Weights of a small GPT-style language model, trained from scratch on English Wikipedia.
Size: 14 layers, width 256, 4 heads of 64, MLP 1536 tanh GELU.
Architecture: learned positions, biases, untied embeddings.
Training: 333M tokens, 10175 steps.
Each number is 50 + 15 x the weight over the matrix's rms, rounded and kept within 0 to 99. Layers, rows and columns count from 0.

# layer 8 MLP up, 1536x256, rms 0.0555, rows 1014-1122, columns 64-127
13 65 55 56 46 44 44 52 54 34 32 77 29 76 43 44 39 25 35 75 65 18 52 68 46 71 30 58 39 36 35 59 67 40 49 38 27 42 47 54 36 54 46 58 71 42 62 58 35 43 63 36 35 55 67 56 44 50 47 49 50 45 40 38
57 54 64 62 48 64 41 52 47 35 61 33 59 47 46 27 52 65 38 62 35 14 30 57 49 35 63 58 42 46 58 72 37 44 59 78 37 54 41 53 75 78 65 62 42 47 58 50 18 32 47 40 56 64 64 54 53 52 44 58 36 61 38 48
59 48 63 34 52 64 37 52 45 70 24 29 51 58 76 50 24 53 54 43 36 37 59 55 61 55 34 48 39 51 51 47 60 48 41 50 49 54 47 52 57 44 54 35 34 62 64 47 33 50 93 46 44 45 76 67 50 56 40 39 52 50 56 71
45 46 52 52 57 65 35 62 30 35 82 54 84 51 64 45 37 53 20 39 45 39 65 59 63 60 36 46 41 26 55 38 64 35 39 32 30 69 13 25 36 42 34 58 67 75 37 57 51 60 53 50 33 62 38 62 34 39 64 70 46 72 30 61
50 53 56 17 69 78 39 45 39 41 43 35 30 56 46 44 51 43 48 43 35 52 82 40 43 41 62 81 38 38 30 40 61 46 35 39 48 56 71 23 85 62 77 48 50 37 35 39 66 47 54 69 46 46 58 62 39 52 48 42 65 46 61 61
34 57 71 39 35 82 53 24 45 51 69 33 37 45 34 77 58 37 37 54 51 54 52 25 67 52 69 48 63 62 52 27 71 52 59 51 44 80 40 51 85 46 67 44 67 45 52 64 69 59 55 53 33 61 69 76 13 33 25 63 52 55 50 38
45 46 26 23 63 52 55 60 45 48 48 53 44 65 53 29 30 45 29 58 52 33 49 65 78 32 41 52 70 54 67 58 54 60 31 70 40 63 25 16 56 57 53 47 58 63 60 48 55 66 59 31 25 77 30 61 34 25 17 56 44 54 49 38
39 43 64 41 64 46 56 60 57 48 37 50 50 41 52 39 75 33 39 02 07 69 31 68 35 50 65 97 39 38 49 53 43 61 69 39 57 55 30 14 34 48 52 46 57 68 69 33 76 52 80 53 41 70 50 44 29 49 41 40 45 32 20 47
65 46 35 46 40 37 47 57 68 35 43 48 47 60 60 72 31 61 77 59 47 67 54 56 59 35 44 61 50 26 68 54 65 39 43 76 60 45 31 16 51 45 56 28 53 47 67 42 52 59 40 62 30 58 37 43 47 57 20 59 45 45 25 22
54 38 56 45 56 45 65 56 55 26 65 43 76 56 35 92 72 66 66 53 40 25 69 53 52 33 49 64 34 79 85 42 18 59 70 22 39 46 54 39 64 59 69 48 49 45 50 67 41 55 42 43 62 64 61 63 70 41 51 38 64 55 48 67
54 79 56 66 34 28 57 59 33 44 53 40 48 53 41 56 58 56 33 48 36 34 33 42 32 62 71 56 65 46 91 48 60 45 56 59 56 61 30 38 77 48 48 05 63 48 40 46 55 40 74 41 49 41 66 54 28 42 64 15 52 70 45 47
47 58 63 31 62 61 59 42 25 42 72 36 33 60 55 48 46 37 54 75 50 49 63 64 50 45 36 67 74 62 38 49 72 41 43 58 72 77 39 54 49 50 51 61 31 61 83 77 34 66 71 53 62 63 37 40 40 68 53 38 48 54 42 30
59 44 38 49 69 64 30 70 44 67 52 57 77 30 34 40 73 41 37 63 58 47 55 46 61 47 32 58 37 41 54 60 39 44 49 35 42 49 39 49 53 47 67 44 40 68 25 33 57 39 53 72 42 57 54 52 48 74 42 43 35 62 59 58
48 55 45 54 63 57 77 70 47 46 75 58 26 53 30 64 44 35 47 32 53 42 32 54 32 18 20 33 55 56 65 62 60 64 21 65 61 79 26 25 58 63 58 44 41 43 34 44 27 56 45 84 44 67 62 54 56 23 19 50 61 51 61 46
62 54 92 58 46 81 74 45 69 43 48 37 44 84 52 51 39 66 44 30 51 49 43 57 51 62 57 42 45 53 68 51 43 41 32 72 51 72 26 49 50 30 29 20 83 49 58 27 34 49 42 34 46 54 47 51 25 71 60 46 43 45 46 47
80 34 39 42 55 43 30 50 59 35 66 29 73 35 32 88 73 52 43 63 57 42 74 76 64 53 53 52 47 62 62 28 44 12 46 51 24 36 48 63 45 56 63 53 47 50 52 50 59 59 58 51 46 60 48 44 58 54 64 63 61 44 44 60
44 49 69 63 66 51 62 43 66 60 66 31 74 25 58 40 72 34 41 24 11 48 50 49 76 50 56 68 75 38 69 43 65 34 63 34 50 57 31 43 53 64 64 45 33 67 36 42 68 37 52 59 40 54 56 56 31 26 69 35 48 40 24 77
33 59 47 69 42 50 64 73 30 34 41 45 37 55 59 44 50 24 51 25 53 60 42 48 57 28 42 54 32 40 48 77 66 53 14 32 83 78 44 63 38 43 41 33 26 38 66 32 69 22 71 44 77 53 43 40 67 52 57 47 63 64 46 47
15 71 47 45 51 46 64 54 51 56 22 38 46 56 44 56 67 20 53 39 47 72 54 47 62 50 54 61 66 61 65 47 51 40 77 53 53 63 31 43 41 60 85 46 57 48 88 47 48 92 73 41 57 47 21 58 53 40 61 41 22 78 37 31
58 64 45 44 68 81 71 50 59 51 28 45 32 61 59 53 31 39 24 53 46 52 65 29 48 63 35 70 78 46 63 74 69 22 46 44 54 76 67 40 54 46 63 44 25 67 83 57 80 31 49 40 49 78 42 62 52 63 59 53 48 52 34 37
46 63 51 35 60 74 73 63 36 50 38 27 72 56 50 59 31 47 76 46 62 56 65 58 56 25 41 16 30 35 69 42 73 55 48 71 47 62 42 64 36 46 54 49 63 30 50 51 27 61 25 47 52 65 42 47 66 68 72 64 47 55 59 45
96 44 57 60 75 35 57 83 91 44 50 51 64 36 40 67 40 56 70 43 62 72 67 53 51 66 21 64 50 62 76 74 68 26 51 65 71 64 45 59 58 59 39 45 60 16 40 69 51 62 84 23 43 66 44 56 40 45 71 68 48 63 62 53
15 57 60 51 62 41 40 23 70 43 86 39 69 29 26 58 66 27 36 59 53 46 55 53 40 50 42 40 37 50 43 64 56 56 40 54 48 76 34 27 59 38 60 30 88 76 43 67 59 66 45 42 00 47 59 54 65 79 32 37 49 52 45 74
59 84 16 34 47 47 54 71 71 22 52 34 41 55 72 49 24 17 26 63 44 54 25 89 67 52 57 47 33 66 50 66 53 62 46 55 35 28 46 58 67 72 77 60 38 16 67 68 29 81 35 61 17 66 28 57 54 79 47 27 48 22 55 44
61 30 36 27 38 43 55 48 33 55 58 40 40 46 55 68 48 48 49 37 62 40 49 40 40 51 27 58 58 29 73 42 49 44 44 44 40 67 61 33 60 67 61 56 47 54 36 49 36 57 70 55 59 42 55 46 48 30 46 06 48 67 51 42
35 50 57 52 44 57 47 70 52 46 55 11 79 47 56 62 57 32 26 45 32 17 41 58 48 57 62 54 85 66 47 76 33 42 38 48 32 50 52 60 63 62 43 47 52 17 62 68 43 49 56 48 61 46 67 50 38 53 30 50 37 37 69 45
53 63 66 57 64 55 62 45 61 52 46 35 97 75 36 44 33 62 27 56 44 69 37 69 58 31 30 20 55 47 56 28 69 59 62 47 57 48 59 46 68 37 63 54 58 36 66 65 42 19 75 53 22 90 73 59 58 22 61 47 58 57 53 41
39 41 56 36 58 45 37 50 38 29 36 42 34 28 59 83 50 43 38 38 32 45 38 80 59 25 43 30 71 52 36 50 38 31 62 70 38 47 55 42 57 55 71 56 39 48 50 38 63 44 02 39 45 73 39 51 44 39 77 48 51 48 44 40
79 58 65 24 64 58 75 44 73 31 55 61 45 48 65 45 50 37 54 24 66 66 62 48 38 55 44 53 65 59 51 47 50 32 37 51 31 63 59 86 56 44 55 49 47 57 47 38 45 52 63 39 47 58 65 42 53 50 21 32 44 88 59 39
68 40 18 41 59 82 62 69 39 27 65 43 43 65 68 48 29 48 57 34 45 51 49 77 34 53 56 09 43 34 63 63 41 44 63 64 32 55 46 45 46 53 61 41 68 44 35 61 31 47 49 58 49 52 43 42 40 31 52 46 43 39 57 36
40 41 55 65 60 39 45 58 41 60 68 41 29 37 68 56 61 35 37 39 44 41 75 57 58 42 52 61 29 62 32 42 34 28 51 47 33 47 54 30 64 67 46 20 48 29 66 27 23 51 53 38 41 67 53 41 46 65 72 25 59 38 74 49
06 26 31 21 72 24 50 48 65 68 74 34 37 36 68 68 44 72 43 50 36 34 65 59 75 67 71 63 46 38 47 50 54 32 70 60 35 53 47 41 89 38 53 35 53 45 36 37 58 47 54 56 44 61 32 53 63 57 46 35 44 44 48 61
10 64 35 61 57 24 69 47 66 41 31 67 82 27 59 43 64 58 44 70 31 66 55 46 63 46 61 57 61 50 56 65 60 69 86 34 44 48 59 66 67 70 56 43 40 63 31 43 44 59 62 42 36 46 61 86 29 43 56 36 37 67 67 45
66 51 57 53 41 40 46 47 11 62 31 33 38 73 45 61 54 14 40 17 52 25 08 39 73 21 32 41 66 44 49 47 59 43 43 49 50 37 64 34 45 58 85 74 31 39 65 56 55 43 37 46 44 73 63 62 44 41 66 33 63 40 35 48
32 42 58 37 50 59 76 37 44 63 61 65 62 39 60 85 51 37 32 49 52 39 43 65 46 47 40 36 61 51 62 25 58 40 38 81 47 42 36 99 73 17 23 43 54 48 50 59 42 58 33 32 42 66 50 49 58 47 78 34 42 47 65 72
68 81 17 43 64 40 55 67 28 68 26 67 26 33 38 41 59 20 31 27 52 58 24 36 42 49 61 47 40 34 51 23 81 50 40 52 47 44 52 26 44 47 44 70 71 38 44 61 54 39 50 44 19 65 55 51 55 59 49 47 46 46 54 27
70 79 61 49 49 38 55 34 44 66 59 25 60 48 45 52 45 34 53 13 42 24 43 63 41 41 37 55 53 43 41 68 56 50 58 39 32 68 26 33 54 65 70 52 47 58 62 35 58 65 70 39 40 54 41 61 73 61 53 35 61 29 71 85
49 34 17 54 58 39 66 71 52 48 52 59 48 61 15 59 64 22 35 31 38 72 50 42 26 65 34 64 18 65 65 57 30 46 55 53 49 45 52 35 20 43 79 45 57 55 49 61 42 70 69 33 57 74 55 74 52 65 46 52 51 46 24 53
54 63 57 52 39 42 55 44 61 33 56 42 39 70 53 77 68 42 44 49 35 60 82 54 60 57 61 81 80 38 50 37 72 42 50 59 36 48 86 33 29 50 36 50 36 42 58 18 39 32 65 61 54 64 54 33 40 40 33 64 51 50 31 42
46 58 35 42 46 56 52 57 56 52 38 51 47 37 70 39 47 44 42 86 19 63 29 33 50 62 65 73 32 25 55 25 48 49 51 51 58 49 73 20 50 48 58 18 47 42 65 59 29 44 73 44 54 33 65 51 37 23 35 43 57 63 47 34
63 34 33 57 41 45 52 29 47 50 52 45 73 61 52 49 49 51 69 54 27 39 66 54 61 51 35 54 68 48 61 59 83 56 56 73 68 54 46 72 56 41 46 52 60 58 51 61 36 43 59 74 35 54 83 55 58 44 53 11 27 63 37 63
58 41 18 43 54 54 83 47 61 52 28 31 80 45 50 65 78 43 59 59 51 28 64 68 61 18 64 61 46 40 63 50 54 23 43 57 49 44 46 53 66 55 55 52 60 67 40 58 60 69 42 48 54 46 44 33 32 49 40 53 51 66 54 65
54 62 23 44 49 46 63 71 24 22 51 59 50 39 62 30 00 56 29 60 61 52 52 40 43 52 41 36 61 58 33 41 21 44 50 67 27 64 56 52 59 67 57 10 48 47 43 43 40 83 63 69 47 41 57 57 58 50 40 34 52 67 64 37
58 65 64 51 56 45 32 40 60 71 49 54 64 64 47 68 32 32 53 55 51 50 48 72 54 52 49 59 55 72 58 41 43 48 64 62 21 45 69 43 64 49 45 27 55 33 65 56 31 60 74 07 36 44 47 41 59 42 44 30 41 29 40 09
26 71 59 40 28 62 56 41 51 84 72 33 76 36 58 67 62 42 37 55 45 40 49 47 58 63 60 34 66 60 60 43 51 18 73 81 55 65 31 46 56 61 47 46 48 34 56 63 52 61 42 33 66 37 38 53 57 82 50 49 50 41 67 58
29 41 11 55 28 62 25 45 62 72 36 26 58 70 51 48 56 50 17 31 60 69 38 48 79 32 63 78 56 60 38 47 42 32 44 57 59 41 24 74 52 45 35 24 62 73 47 35 46 61 58 64 28 81 51 69 26 43 66 60 50 70 49 61
45 26 59 33 65 37 79 62 37 31 58 74 57 63 68 68 69 41 49 48 49 58 57 42 51 50 58 56 48 55 52 41 43 36 43 42 48 68 23 53 55 62 41 69 74 56 52 59 49 64 71 59 25 46 89 67 30 52 39 50 31 55 41 54
23 70 66 56 54 32 77 61 37 34 24 65 30 43 54 30 49 47 73 62 71 47 54 48 66 51 46 45 57 16 43 27 38 34 46 26 50 46 38 57 37 48 57 62 63 53 73 59 67 24 24 44 43 68 43 76 67 85 57 40 16 45 46 42
42 48 50 45 21 18 49 68 57 59 60 40 70 59 49 67 43 28 38 36 24 44 37 33 77 53 47 26 25 44 58 58 60 47 68 16 46 60 56 53 57 35 38 32 59 58 15 44 65 23 58 55 31 59 41 57 58 65 55 48 20 58 54 44
30 54 37 53 32 62 62 36 19 73 72 44 41 36 43 39 63 36 68 32 56 53 44 59 63 46 46 64 68 28 85 33 53 23 64 38 74 56 50 59 44 44 60 30 44 62 57 59 60 51 47 53 67 61 54 55 41 30 53 53 48 45 41 30
69 51 22 65 53 51 20 63 47 73 52 37 62 65 23 53 82 41 42 53 48 34 47 65 48 60 54 35 45 49 51 51 57 44 54 72 28 70 44 59 65 65 60 44 63 55 58 77 47 57 55 44 40 64 67 50 29 48 63 58 39 35 66 63
62 74 38 48 33 59 43 55 36 31 59 34 33 49 61 59 37 46 36 41 53 44 46 64 29 57 48 46 62 48 67 37 65 48 29 63 57 77 50 30 99 74 65 58 51 59 51 76 68 51 67 53 63 55 78 49 26 52 37 43 49 44 43 52
48 61 59 47 62 49 40 64 22 72 56 50 62 15 57 41 41 30 61 63 35 40 78 59 46 45 38 59 46 41 74 18 43 57 54 47 32 64 52 70 71 69 60 30 44 51 75 16 83 17 45 93 28 48 56 53 43 44 32 56 38 55 72 47
65 82 54 42 50 46 46 43 44 33 44 19 43 77 52 48 50 26 63 57 34 26 68 32 55 65 27 55 36 38 47 52 63 30 53 54 58 27 72 58 49 20 50 24 35 42 34 49 10 73 38 66 62 42 64 64 42 37 38 52 62 54 39 48
68 25 67 25 33 67 52 36 66 67 54 42 55 13 53 74 47 40 49 42 29 46 49 71 45 25 47 48 37 53 80 42 69 52 32 80 60 66 51 43 60 61 65 39 33 73 82 22 63 75 70 44 41 55 54 54 60 45 64 41 51 69 70 73
44 62 52 49 30 44 47 56 50 45 51 44 51 49 43 53 94 54 56 33 69 81 34 62 48 41 52 67 27 38 75 33 51 61 50 70 57 72 42 44 46 34 29 66 40 45 71 48 61 29 42 55 32 80 41 35 12 15 38 58 27 24 56 60
41 48 30 19 72 30 47 58 56 17 41 31 37 96 42 32 36 32 54 55 41 54 41 39 57 63 45 47 45 72 62 56 57 43 44 62 30 43 38 47 23 64 62 36 32 40 69 39 44 56 35 74 64 67 43 41 54 54 52 55 44 53 61 53
58 62 62 48 48 22 36 39 67 40 57 47 40 71 66 45 59 61 57 58 29 61 53 82 40 46 36 41 79 22 93 61 64 35 60 73 46 76 61 50 47 37 94 29 53 41 64 50 44 70 65 57 46 47 28 61 55 45 54 58 27 56 51 55
49 69 65 06 64 53 22 36 52 27 71 44 52 59 66 68 44 34 30 51 45 38 38 59 47 42 54 67 27 42 69 76 54 41 28 66 38 47 29 61 48 46 74 54 30 47 69 79 70 49 29 57 35 68 48 45 75 54 44 42 54 74 43 86
40 42 36 94 38 62 63 35 50 42 41 28 79 42 53 45 38 21 42 44 46 50 48 85 75 59 81 02 49 42 86 41 39 51 60 36 46 16 31 80 62 86 29 35 65 58 53 58 44 75 45 40 57 68 41 53 56 83 54 34 24 32 58 50
59 36 51 44 76 50 52 70 67 49 83 35 40 34 49 48 34 36 43 34 35 36 65 69 51 45 46 58 40 50 83 64 88 30 41 79 27 51 39 57 39 65 67 37 66 50 61 37 29 69 42 38 61 36 53 51 50 16 62 32 15 56 57 83
40 38 59 29 81 49 58 59 27 59 40 30 25 56 62 45 75 45 53 49 32 39 77 44 46 51 52 27 55 50 43 31 44 46 72 54 77 56 56 46 52 53 42 43 13 35 55 60 45 56 37 72 40 60 54 57 40 50 28 72 86 41 25 52
26 34 40 52 51 70 34 49 75 66 67 41 51 38 66 54 38 40 43 46 58 38 27 44 39 52 58 49 28 68 71 58 51 46 37 81 43 42 52 54 48 72 54 28 62 44 66 45 44 60 38 53 72 47 68 72 40 79 62 52 67 61 53 67
30 08 52 42 66 32 57 30 37 42 36 29 66 62 50 41 49 34 47 69 31 38 31 65 39 23 48 54 60 78 43 68 33 47 34 56 28 76 41 42 41 74 32 36 57 49 74 63 55 29 55 36 42 63 45 47 83 71 32 36 56 38 58 29
35 49 38 53 61 48 65 43 50 91 54 52 51 49 65 50 72 49 63 45 52 58 53 58 35 50 40 40 45 43 74 34 26 46 42 33 50 61 39 40 57 41 68 60 53 49 37 32 44 51 51 21 52 36 73 84 71 66 82 34 37 47 73 34
41 64 44 50 33 68 58 58 50 62 62 25 45 76 65 62 34 40 56 66 34 45 72 59 58 39 24 38 47 72 59 60 51 74 36 74 56 60 57 76 71 49 41 18 55 48 69 52 30 67 60 60 43 36 58 64 42 37 54 40 67 46 42 53
57 67 63 25 09 40 49 47 69 28 60 33 16 20 72 54 65 41 64 38 53 65 12 54 62 57 60 65 67 70 62 44 81 65 54 71 46 34 41 58 76 57 49 25 49 35 68 47 21 32 76 61 65 69 66 65 46 38 41 61 30 44 54 51
33 43 56 42 55 62 72 42 52 45 39 50 31 75 40 43 36 29 40 38 39 35 57 50 33 24 47 37 48 49 44 59 64 16 40 44 46 52 34 26 61 65 47 55 69 31 49 51 58 72 82 60 56 71 26 65 52 35 49 33 57 72 68 47
56 63 53 48 63 30 78 58 49 57 50 07 40 33 48 45 78 48 11 59 24 60 25 58 62 25 34 36 36 63 51 78 46 38 62 23 60 43 47 74 56 27 55 41 47 38 53 42 63 42 62 60 24 45 60 48 29 59 48 69 59 27 60 54
65 49 38 47 79 56 51 59 50 75 42 49 45 30 56 55 99 51 49 64 62 62 59 57 57 35 38 37 44 63 57 67 56 53 51 42 65 57 44 92 40 45 41 29 50 27 68 56 60 40 68 27 22 82 34 69 44 52 58 58 14 33 36 36
45 76 59 47 64 30 63 22 56 84 66 52 30 34 42 58 61 31 35 47 43 47 73 58 42 64 58 57 49 51 57 44 28 44 46 56 39 50 58 52 63 67 48 38 72 38 62 39 55 34 49 54 36 76 50 61 65 59 81 26 48 66 64 74
31 34 32 20 52 57 60 52 64 61 44 60 36 51 48 35 62 26 47 25 26 54 62 54 35 33 59 41 39 55 55 46 51 43 53 64 56 51 45 42 63 30 62 58 77 74 60 36 34 64 74 61 61 43 49 58 30 28 49 47 55 46 48 63
28 50 64 47 62 34 69 74 33 46 43 44 46 46 73 64 46 52 67 63 63 34 33 74 49 69 59 57 62 45 51 53 54 62 19 45 42 57 42 62 63 50 74 61 60 47 80 47 28 45 25 47 68 49 35 60 91 57 29 31 24 22 49 59
56 78 45 24 43 43 73 50 45 48 59 48 35 59 32 48 41 25 44 54 64 38 46 37 55 47 34 47 52 51 67 54 58 51 39 81 51 60 37 56 42 63 73 68 41 39 64 55 70 72 70 66 69 82 47 60 41 65 28 31 60 56 32 44
61 38 57 67 74 46 58 49 36 39 49 31 70 74 50 48 46 52 12 34 52 78 48 47 47 20 34 56 61 29 24 58 51 60 49 84 41 43 56 41 49 52 64 59 78 14 65 47 60 79 35 77 51 60 36 62 24 23 64 42 54 65 32 48
33 65 48 53 60 27 61 61 43 24 61 69 52 58 73 76 63 41 79 23 38 31 81 61 46 55 60 47 51 34 56 51 50 26 51 73 45 67 19 48 59 58 68 56 47 68 66 44 84 67 31 47 45 35 70 81 79 48 40 44 36 61 28 48
53 68 42 42 59 52 51 72 44 52 33 19 52 58 63 67 59 63 28 49 50 52 71 71 60 23 30 47 51 45 64 72 46 43 35 40 35 63 57 66 64 43 40 33 58 60 49 68 63 54 64 34 30 39 39 55 60 63 36 48 63 74 59 79
56 60 06 63 31 54 55 54 64 57 57 56 42 71 51 48 55 37 66 24 62 55 69 45 49 54 60 36 44 54 88 08 51 56 57 70 45 32 35 55 57 63 58 35 56 27 44 45 46 80 44 23 53 48 35 83 38 54 50 57 56 59 13 46
85 62 48 53 52 59 69 59 47 56 68 18 55 82 16 28 46 62 30 39 29 25 34 52 41 35 41 42 43 43 23 53 37 46 82 77 35 47 66 34 53 33 45 54 35 50 44 68 62 41 41 24 42 59 75 43 33 36 44 27 57 64 52 52
38 55 66 33 43 20 42 51 36 61 28 46 88 29 45 59 60 32 53 49 43 74 50 38 32 59 33 24 30 71 50 60 49 72 34 67 52 58 36 60 32 57 34 73 50 83 41 56 16 37 65 84 57 61 66 57 51 40 33 53 32 72 48 35
36 62 64 57 74 52 39 58 41 86 42 29 51 66 46 39 76 48 48 54 64 62 55 25 23 50 39 54 58 23 36 27 61 51 27 62 71 41 60 36 66 58 49 40 53 16 62 46 67 54 25 47 44 83 52 49 63 53 48 44 42 55 46 62
52 60 41 51 53 43 47 42 51 74 67 64 66 50 39 30 52 49 52 47 67 25 54 78 38 47 39 30 61 55 67 41 47 60 66 76 60 95 44 68 54 67 39 55 47 64 64 68 15 64 63 47 36 51 68 48 46 56 65 74 38 65 54 55
29 66 29 67 60 26 65 66 46 52 56 58 69 44 53 74 67 46 40 29 48 72 50 26 70 53 64 64 50 46 45 60 40 29 47 47 82 45 47 63 61 33 77 53 69 46 55 79 53 86 63 31 57 45 56 54 62 48 34 38 24 35 73 58
47 56 59 32 62 69 30 57 49 39 21 50 20 37 74 80 60 60 58 47 26 24 57 32 49 29 32 40 66 60 52 34 96 45 51 50 41 47 47 49 50 60 38 43 61 34 39 51 41 51 49 40 72 51 51 52 33 57 55 42 60 55 19 52
60 46 46 51 47 50 46 56 52 36 55 40 56 61 50 45 59 52 67 53 60 56 52 58 59 60 51 71 62 59 63 57 67 38 52 51 15 33 43 25 55 29 73 56 42 72 61 60 66 84 49 35 62 56 31 58 64 62 55 38 10 35 37 42
40 56 23 39 32 56 73 53 28 51 51 67 57 53 62 29 34 50 46 54 56 53 37 61 45 42 25 29 52 42 65 59 50 41 44 39 45 72 27 44 57 61 38 49 63 38 93 71 55 59 52 66 60 69 50 51 51 53 29 30 46 86 72 43
27 35 45 42 28 26 33 45 41 66 45 68 39 25 85 41 47 44 40 56 54 75 37 44 65 52 60 55 43 50 46 46 79 22 64 67 46 14 37 71 47 50 48 60 37 70 53 33 39 51 70 78 33 55 65 51 43 22 53 34 33 59 38 58
47 67 37 55 61 58 53 55 69 58 75 58 47 58 68 51 36 43 59 52 24 41 44 83 76 39 80 31 60 50 64 46 41 45 57 37 36 70 51 48 55 38 36 53 45 63 59 42 69 61 36 47 18 53 62 68 18 49 42 54 45 46 71 45
57 47 42 50 25 45 46 45 61 33 55 39 59 67 67 35 49 41 55 74 59 60 44 56 40 64 40 60 42 72 44 32 39 37 53 26 48 36 60 69 68 49 54 47 44 42 35 43 66 90 59 40 40 37 49 56 39 52 38 48 53 49 70 53
66 21 44 45 42 71 43 53 51 58 43 63 39 78 63 71 75 30 55 40 57 32 56 56 79 15 57 46 50 56 30 39 63 49 37 86 37 51 32 49 72 50 53 66 64 58 42 73 77 31 35 61 60 63 72 56 20 49 52 65 51 44 77 91
45 30 64 46 39 28 51 41 69 45 58 38 58 42 59 39 48 20 42 63 59 40 49 58 52 37 41 31 41 50 49 37 36 28 28 67 48 86 36 52 23 41 78 80 44 47 21 48 22 61 66 62 47 69 45 59 37 80 53 56 70 46 54 36
58 33 53 26 54 03 42 45 48 45 44 29 53 54 64 40 47 54 23 62 43 44 40 58 61 42 72 46 55 40 53 50 36 00 55 24 31 63 41 62 58 57 43 43 60 40 59 69 56 52 39 40 68 42 32 66 40 54 64 46 51 50 60 47
55 68 50 50 64 24 48 71 50 46 50 53 51 54 44 36 63 34 52 49 57 55 33 68 73 40 50 46 18 44 35 43 62 47 72 55 41 25 45 57 52 45 44 50 59 51 74 39 72 43 47 37 58 42 67 47 51 57 58 24 57 52 34 38
48 42 59 26 63 61 56 49 34 42 63 43 25 31 30 33 65 54 44 57 53 44 64 58 39 13 03 34 76 30 38 56 40 34 73 57 36 65 49 55 41 41 28 36 61 33 69 43 64 55 45 40 52 48 69 60 40 51 55 51 64 31 40 60
34 70 62 45 70 60 41 62 53 60 60 52 45 52 63 43 51 41 46 31 32 54 43 48 54 50 33 42 61 16 69 56 56 38 57 67 73 38 51 70 58 43 55 47 41 21 65 69 36 48 56 42 30 44 46 59 55 51 70 35 42 30 47 36
50 36 47 55 61 62 31 47 33 42 68 37 53 46 50 54 56 32 60 45 45 37 57 56 63 47 35 30 72 53 41 07 47 54 46 55 34 40 55 72 47 80 43 71 37 60 42 79 38 54 93 46 29 29 72 57 03 55 46 85 39 35 49 60
45 41 41 47 29 40 55 55 37 57 44 26 33 44 37 69 65 49 14 30 68 44 37 39 54 44 53 63 52 33 70 62 55 33 54 61 52 78 22 54 52 52 42 40 36 39 52 44 37 44 70 28 45 75 46 69 34 52 23 63 56 75 44 57
22 65 32 43 36 62 24 53 40 66 48 26 58 37 47 50 62 56 38 18 18 77 45 73 54 33 65 84 44 51 50 57 45 58 24 36 37 70 61 34 82 62 39 40 43 49 65 55 50 35 47 45 34 64 28 67 53 59 51 68 30 82 63 36
65 48 37 61 66 44 45 59 42 61 75 51 74 48 44 74 64 49 35 18 50 78 42 42 45 72 60 84 52 41 54 46 71 46 44 42 61 63 70 49 71 30 62 38 41 24 72 55 52 40 72 56 31 48 40 53 49 41 71 16 44 31 17 56
49 52 44 24 57 53 33 45 38 95 48 50 24 16 89 50 47 39 30 42 53 55 47 54 51 51 65 38 54 43 44 47 68 50 45 56 55 66 49 39 76 39 66 41 55 54 68 33 52 38 55 61 43 64 56 62 48 50 44 49 47 34 76 38
62 55 61 66 39 58 53 50 34 46 54 19 54 70 27 53 61 36 59 57 49 44 32 61 45 38 38 43 60 46 55 47 81 49 72 64 41 74 58 52 51 42 42 49 66 47 47 37 50 46 41 48 42 72 51 47 53 54 55 69 47 44 64 36
80 62 43 72 51 44 43 60 59 42 59 20 78 41 87 54 24 49 65 33 43 43 30 50 50 56 55 39 61 67 35 45 70 50 64 60 44 59 34 76 57 75 60 49 35 32 45 71 35 21 44 33 43 57 53 56 42 18 36 39 51 45 52 53
55 56 47 50 63 26 28 71 38 77 57 48 39 57 41 51 55 38 40 47 55 49 43 62 74 42 22 37 52 40 51 24 59 45 22 29 21 44 40 45 49 46 13 35 53 45 43 75 46 46 44 50 01 75 45 71 22 84 75 58 64 23 44 55
15 40 56 68 36 75 76 53 25 09 55 49 60 44 98 65 55 36 53 50 30 39 56 53 49 15 34 41 49 44 51 64 44 42 43 20 54 70 21 50 40 66 65 41 25 47 40 61 42 78 52 37 36 73 27 56 55 59 75 39 45 75 49 45
64 42 79 30 52 30 78 72 76 59 68 43 71 60 75 40 66 46 65 50 72 28 11 40 47 41 83 61 47 71 74 48 51 51 53 57 60 41 32 32 44 74 58 32 31 70 67 63 62 33 75 62 59 37 54 52 64 64 75 61 56 42 30 75
34 58 41 64 51 34 27 54 70 64 71 20 13 45 66 49 47 59 38 51 55 40 28 45 73 39 65 51 68 53 41 16 47 49 41 45 29 74 41 59 16 37 31 48 01 51 44 36 28 66 60 51 53 78 54 50 15 54 72 67 27 31 22 58
48 36 32 43 51 47 32 85 41 65 68 50 48 34 48 61 48 37 86 35 50 32 42 49 31 49 59 73 67 56 96 46 57 52 57 40 38 49 47 57 42 86 64 54 23 22 53 45 51 32 57 31 67 52 36 59 56 67 42 54 44 31 51 46
51 48 24 51 42 32 52 44 47 35 58 51 34 72 69 43 51 15 07 40 61 64 45 88 38 51 59 21 52 16 77 53 54 55 47 58 53 57 37 51 35 59 65 38 59 60 58 58 73 70 13 69 54 91 68 43 43 51 47 41 63 72 61 52
48 46 48 79 82 44 83 57 44 42 39 32 31 60 49 29 73 41 31 62 56 78 43 58 66 48 46 26 70 75 39 41 90 38 45 65 41 49 30 86 76 55 57 41 47 63 57 53 36 49 44 62 31 58 59 48 47 23 54 65 33 55 51 62